{
  "num_hidden_layers": 13,
  "num_attention_heads": 4,
  "head_dim": 64,
  "vocab_size": 1024,
  "norm_place": "pre",
  "attn_scale": 0.143,
  "parallel_block": false,
  "init_std_up": 0.0811,
  "init_std_down": 0.0,
  "lr_mult_qkv": 0.7,
  "lr_mult_o": 1.54,
  "schedule": "wsd",
  "decay_shape": "linear",
  "batch_tokens": 131072,
  "dataset": "wikipedia_en"
}
Each number is 500 + 40 x the weight over its row's rms, rounded and kept within 0 to 999. Layers, rows and columns count from 0. Numbers have three digits each. The size before them is the row's rms in percent of the matrix's.

# layer 8 attention query, 256x256, rms 0.0767, rows 213-255, columns 128-191
129:484552481555532435517425485527554450449507491456516572469526463449555490535517494532595508579535464476448428538542501489516497533453475509495477502473538535518465441499549493500507551467509492
132:463483538428485495514584502462468516554468485534453459553502513538486535524487505479468485522551541506564496472453446452537494476487491481479496464466471508488537563571456517554502494460516548
118:567509497484548522498557535538519545485497549419475438493482539518539504458497473464515441482521572560514557512480525573466509517596475468533520432494454453545490559498514509462491537512512495
148:470478585495458519510504480509466459560427489507484433552548493528477577517546494513444492538505464456547449495545442448607516503485540533502526491474509476476484475508460477509494516451518526
125:491480551410481568465572477507455564597463537493442438528583489542462517448498499493450481433509529552587537485494456481566505497478476502473425500498466485484535500476474464508503519467555492
111:478569452565483441512437514491544460467552539536523520523541479512517490576456540579528520562520488479497406493513476440472453497488512538453536462497567473522458515486590457518508453510468505
110:426472526427550478495479435478506480547445534527465493570522428547452580521565548559513483501499488538593441448541441461549522478458524540410482526507505508485536542532461460526503488469504544
119:544466446485496481476506518528518565506571510422524435544487534413514438497416501519524467520510494555485485547540527500492445538561466456528479395486456504571455481490557509483478498508484493
088:486541549527486470429559453497511468515413440575531528530514478512503518450485559460489558479490431519543467584427530509593510495522489491493556504442505498471495523558523464534518472474441456
126:398530547471495540491498476477512470553527466534527493571482531548417461549529526466476481518445471474525443486476387452554541540490535519473471513514518489435518496517477467526514447456472596
104:482478544463538437496501434499444496539485494450475584518523463522495453496586558610531470504470519539544455436564463433495528489456533472500456600561526448522519463506425504488515589449515487
093:496475540466515598485475528459504504586452443472477455543517548525478494450537477554467465532462490487522467473527434496550510498510472439491532457504519536508490531473482482576452485431467561
138:512442575446494538488558501447429517578429484514472498563552429536514536477460477452444496517478464520552526552525458450537473503492515463470475521534483514477573473505484475530474509468546528
092:476548532484469460496510502431524511489473506494481479504448505538479487542535547529472494447460474502509405544548465463503513513433510520448471559455484462520563514513512511489546492471450494
087:571499479499487452558469569487553549431512487539567480453495510497504459502469478409484487482511494498479557516494484525487475444567413423545491485464494557551490493448512470566457494517504488
107:494498521511503496518501452492525442465463489460538568530532512512559521491580466491605563457516456537496518504536472486470551494437415511441495540604509457540429447468507489474547483466497492
078:509438573486598427512492533468475515518437573451450489540513538472553503467495501440525444562487573514480554593482508494526478557489490466490526500522500531458523457474546505476441533506536492
094:443545464494491486490460518481484449549469545502410451549472547587454501562514488504489490451576516513569481473467558533502458385499488485474548475478548502527480456471518496552540508463420568
095:480482487560532533510510507514540514490510463489518432527543546474489523515521444450484441488463487572466496490428510401519491530570463466465460407459462537465467529493470600513510465426476504
091:568498452538464544445498490452463519578517580524517495508519416543463509438477466465457487479455496533537522504473502479513454574541543474580532467418529456498516445517455441522512482560453533
106:467506495518490424537472490429510483528544514466501462490508498547470488505497474492577499423504605512454533503552493505477490484521442497523421489544470413553488524539534460500537512514495474
099:434496510552493420570538539550504525435516544546447536490530467494480533537441543551518483541520521453552513514522454449475539520388599562515463479591527554524531477512447489556528489507502488
089:457534522483543494529551459502521468542459516514568559444519475488532563544579469477493520522552386463523414522535468448444532463449500416462542582503488494508534503441493523499481533553572540
093:532409535476525505498516552528534466519525520467521457524510524481460462504464491457447472462447535459528485532501574473533447592566504507467542422471521540490506507514523478554483490496475549
084:544564483486482461488525478419473532465488461531533587511483442535586591516515502513563532513520433530434466522548473521494530533538496456471506538478566473498554479506416472438483503476451476
087:594516485485484492465541562490502488508480519483593474461513517433478457419508459491511541488523480467470499477484461566506497548541486518493627501481495493515455529517457507511457474508506511
094:399518475470507500424527487509492490533459527497508492548503494592482530522437494505484488515487513486477469526419546457503499453452516520481526460522523489513491565465532463517503481477501621
095:501462475497548416599509560540541564452501540454563529474447494484536521423518488504514478597511481530508525539561501523483490574512499506457469550505532471528538535460464582434529493469401433
091:543440551467562605464521464464467428480484408485525475472449502476533527473500485499446480463447484543453553505457554477534462484561540489536504503491506469505555516455512504477493438527551451
085:534401475481488488452583494524513448549494496460484561534483434559457436470586504489479470523401437558454541531526527540458455483505495459559472487494439494460523480438418495506502517555484512
089:485416564538511507487472486489473473538451483481421533504524406538485426545550543530548467511423525505433483517546517474554567451464503534490466556526472574482430476482487572576467499398390510
092:520481463509445511558509557514545514506537486566531451455506542522489572523531491507537589466468451531510499518491508478443471517526516461499467426492561524484509517503496534501476458433478593
097:490530521457444519484455462487507534443510550489524491538500497569544434545501535495484456466471512511581479503524488446494509478483476543421437531488513447435472492544513476522473507426436475
099:508493543483476561472530502532536455492492524451601400458479478477468530407470414419444533421521401559548561506443517513471478553583475489528513540455475478458535480506483426470510526486593496
100:442509534489499565461425493450500481526518506478508431538511510492491436518481507547455468432491473507520511414485465485525493587493467498504461506509502505477518525531543432547485446461486556
082:492497561611542491464485437520467461512492442493520550487457518511561487492474501480509548526512485443457512453520493545528532469447541510524461583487608503456512552523510545533527443455492466
096:459493496451523485515565482528550513525534490427479507460430536565464590519518492515525524415427480471444513563500448551446482484546549495491531499433485511519483446507482453471523464605566427
086:410497500495489457475481498455509547489507485460512522496524488427521501580547453465558469565463469561495443433388469427519536514457439458485514488507424515487488495503552575574526432458469505
104:432485555522520491469481507506516478486493467629466526416482485476428490502513497491515518549446542553429447490479536469556477459509488492512442458447505502497496487546512587530557433486421499
092:453537483542490432480491532478500385498548498459498550460532465476529461497481479532566457496437456492469502543429514421510533507556524512462463573500511466515485433534510484477502424407515461
083:504498517492544440506492422398579492519546528570503511515569528538522533625581515589509455432506560511509482480484470490436467487493517541510505530555528551510559540539523491464486576441519499
088:489485482491488562535533533471547560477470481484524449464542492476484480460453503509445505520467450467471551575397520525506440483532536469503571414462523546507510478523557475518539405454531534
096:444511551511557542515497457521527444470464452514519559509552498573522501490498440500476540575476497495533433454424474451508507504505478523499496493509462449474508476516534458565490507397432508
# layer 8 attention key, 256x256, rms 0.0754, rows 213-255, columns 128-191
085:497519539509526523479504445530523549539487526475535529477574435513490435584487488455465459520530525585523444576561509468557442458486506486503512492487534439523454475515500484558507567528504552
111:490533493496537452429536520513496486514522502507491460520419516576523472465516504502491495434476505472545521434437495482497562561491500444430454576497508502479493523536415520478533492464467502
096:573504505581578490484463483518474513515441510547522530502468464524514460503478476495448497552574476593491468491521459507498471457531468468509447486427557511493566523564493450484493483463514511
128:446539451489495449481489535469503462528461506542444549528486518507461529497487545561497479447478516461479510404397463506499581515431492526492469544475452571537461479453479518472523546490516531
083:457528486508516451464565506549450554512501519483517501505428547540537508495460426488505489513555453519504518440489480542466586486496436497464486578525499528502535460521505538434479480482544497
079:488489561492475517457520534494468515554558493471499539478547437562514448534465457463514552545540463570432543511589498512478468424500545530439498435524575452534522468483473441490549519545525540
146:404535489492553419450481534474490458538489526510461518546481505562452475478512566542541484471489471516523483396410484513478599515487472540457485558520501475507462460505461437491553487450462489
133:554441555467495516480586527492531525494490556531500442450526501464483437498455488459490519552455511540468527603541515476531433476566527449522460481483529555514565509474511523520435513527481494
095:479441526440538514436529486456522456465451444533453512489579450490434567454552470504508483502459484464513489533537514443553488463394472483502488456546433449532574478524504530497435551550437513
146:441537512482516496490534458510534462535478476480503557510531503517430520495540565532482502492507469511519528402513411490455563518456521552450438539548472473565456510477472485497536456430481526
119:475522452525553405419561526504452500520551531447500485511476529541520463452503491533494445431480541546479491429449524528472593509508456473458466598477529468520523434552473548473575481473472511
131:427535480502517464509493460496489452557455549539507517528543497536436528543563550504502498556558447529555476419495453507503554513450500562453424586524534497463495477538453449522492521444465513
089:496552507475507484574496497526365478492524545476469538540452509377492533491448505568503508481531518502525475450509537489538535558504515524487527516518444508487501477561477585470465472432550482
103:529512483473564466491491532511531534408552549438572478454454609452541481451461501465489492488529499441439489486450538535524484499497488423516534553490473500508524536489542547444464483514562467
113:558432580508498543547513448480507545485511505543492540511531512563504540491516484486449521532445532550437496554511558534579434531547532441597561473502545495466538529444481505557503524547548500
097:472573470500513539527471530542491527507515558492513527541456503449616535535505543522517512546554430564462485470534503541434550471494494463470424528525468475494457556534509527406499531485478414
129:588487550442449582516560504476508554468505493535477446454491479491490479531444495462495482503449555498506526514500492474543456490487537493535460435534474492559559578500544537494428512509471540
092:540527456480530498541431549464437573482587533465508516480422567454564519474490437485514539511578491474536512550441549585502531590466536510480557501527582486501518473498537510439522582496577516
102:524446473460496503466511514463446528485513475454510526498452539480533510433519491451509594451552516511487475532529471512469478551491493428589489510496542468433486410406408561465507540522536486
094:526409462464466531458489572489478533485537484494513522569472498462569545564465427499473488465556555440506552515472516558475461540476471495519493465507484532575501532506489505455476542538505531
097:453500466457507510572480475499494431528509465491472566464531488489469503584501504506441522461568503529511490444483500488537509452488574557484468539543603490477443521495456420515521551463490525
099:462477532460469522515479517515576569436475508520466474480485516514503507477418512504465529514454505492426541480519444491468476481463455553509512450451489548522520487472547443558525467449506454
109:516473480504545452475451545520483526483519515421465508514408536450618433451462506584577567507442531484431515506464576538453545514552459438519557471452507551502542515463466551447524491491493492
109:474491495462508553498545480464471498554410497626510505506540459497426481603528552466444472496520525510546505489450521437552486482502449535500486466574487493435507527516455452561470496443454587
110:520505454460517409498412525534488408504464517471502502568530526495554507496512499498569583508486577494508510498474478590448535480458471460495529472520492521518502452466478578469462541435450548
104:523494487439506535524513499517523467537483422510516512521588443458472498534557518518524476566559488515570487455517465465555484520453486570541454458570467526472549553519450552443472480493436443
084:484459467505508456440466517463457543461526531491501517460435507535493476475511532516508483564522446558512528509413538466501554546543523486410511568443540543540473438508487510437512571630539425
098:401572505469569493533540451475533466488502462473519502478541462504501445522578535505471549511507487532465462488493540550512506520439474510508544558598510443502517492486448480440523521462500516
090:489480477488479539546520527554472471510521550496433475535442527536500513566501461578501493496524505457570455522491479505635499552468539498477477508504498400486540526497519539548478556549518567
115:529463456468501444525458483505447512484505496502498463504454541494511561464458509541465605453532485419512524477444506536487467495492527450532557524453514549513474419441540510407501481454492494
097:544542435496528458483530568525481580430474519459509487528438515541564518369479472497546542458526554496478476495511489545493535468542471482475476555540553482523405498485502513449484501509529471
096:496446510480475544509504463489544417475471459471488508538504503580497526480528533420479459520514448459540485507584425443500530524506493538531495486513522506510505535476423423559465563473543474
093:497515466530518499485502555435509488545506474557469550505425517505526524475420486442409492521536462555440505480480518565433507495598439506503453472442486536548459492419551537480489521540479538
094:443461446523473548554491474500554514539467543535499548557558511469448524609547476495527466512519530519553458487528503472528483361463444475467416510542452514520531540559489532484464478472476580
085:560538441496459464462493529493482481499559579514448454494436550414492529488450516518491523491523513452538513509419477467460513556530485482510497546456536529449490494510490464497528459492448535
113:532544528555519457465470569482522474480570563453500508552435517541562483441541475499512472531438497505486415494476513522504512537545463461435492583556547484476466545489551539438529501495473482
090:465553400525536452556492568576493523455498433473525517479522510469527474466521437562582397526486466371519515448496512478479497471451516542491472491465430419496477532440453467478470486494476459
100:529480483536489525422511522517510526483491452496485515545538466562494517530570471447427502510582468535521472555543460479477513464444542517494459519534600421510519493398418520574492529549508497
098:540458522478520472475480514543496551427575531464472427515518563530524480467509464495510471426558514510489545542475540538525554540468512435503483527517514423561511527399510438499513544541586527
104:465474505579521477438499489502458536474607505469484495511526516509548520475561508464507532518505518532473527522547500532415552503530499440445415557557446467598471472442529546478505487527499516
104:509529493525563450445454546491522531507482516512555516528442576509611505489479496493546566468550522422480510465475556547498514527496457522559569590493509552484495419496522471443547534495446463
108:520537535517479522554483449450545517544426526478490542554580438483407496522521531476484475562563519546518493507544491464569499461465510512438434505500550449494554540505474487517465510523480524
100:477502473468523501493564520496473513476593463517490424555455544499564496473491507519553555510532488543521462527532455571458518492512470471459466505496496538569514448452483529416584455497463468
# layer 8 attention value, 256x256, rms 0.0726, rows 192-198, columns 128-191
090:488455535494533557446512473447527512562501571590537534496573494553536483512471470554437536450533503480527477509484558550546486492543455477443478463488548548541512550463499517477459531465480470
097:463523523518577491516503538504474525528575441518510539489526487501532562563511522443490493442548518463461516464543483537516489518563517483581515457457524478557467571488578490506513477486469545
105:490478521586544521446404463491446508524490597464446485514536427570514502541522553471451450440561572440499436462521509511534530526507417466431534473526488432543546499424516517521484530559583451
098:477537459573460498551473546502535527459406491475526472539512493499522422515498457532534581464518474458509451463444455585523526496536466495457462470492485493480482476551535547432522510470444528
094:454465526472482493474526414434517532537503494525427518522433417480446558520511469492468572531501391448483529548507510565545566532583472509492511468509498490447463523446523481501512503493448456
093:528476544488567500470511554506536522466513581487471475444485444448523514516414560461510551477505492487485504540466468530485484528430555491578470528522501568544590565512535437519554436522544564
098:534508456565520473482538523564542491509515522433516547520535530474520483505517513529524434521559530458540536491435469574490510495551464472507462504539538499654513506518462490471531414465508529
# layer 8 attention output (transposed), 256x256, rms 0.129, rows 192-198, columns 128-191
094:513491519560483574537535501587494494578475540555559433507502516518599523463485502549470516512551484566411476447471474543523485502509525509571555478522467524499518554498444536560534526513481528
097:525491447518523555477491492444417550508523557488565452493460573426466512471447529448435473482572546523532500438390520593521498573542461509539426458446477494474474533570474504516503463534497507
116:518520507488538495573522495531505555424457504481482506531560445533464526437469501567511479593492526501469508516546481587530470591502583517500597505507481485494448447485500511504508493575533503
115:447444570534377514485507506455501471486524499440455504506453562507477507476477482465501448473506512640449533504562545522511522503516503524508491565470470531550519496450532459509510457455514482
112:545556482483527556515485514497510521482441518448534532498463525441451473548492516522481449494552401570540547480535474509541518532511442521491426478471478572444511517497458531524433520542468500
118:413515492457559554530483454509550516512478434470493566560452484557464514519556483587575503493484528523625422537485467492517466491508511494475459448575547522496498502578520543451494483569525524
099:502485551478449499515504526521488538514611579436404528542553504476427518428544517416534452494503523525481536540433452540521533546519491453510492512500509498554437476466531514523463426525539528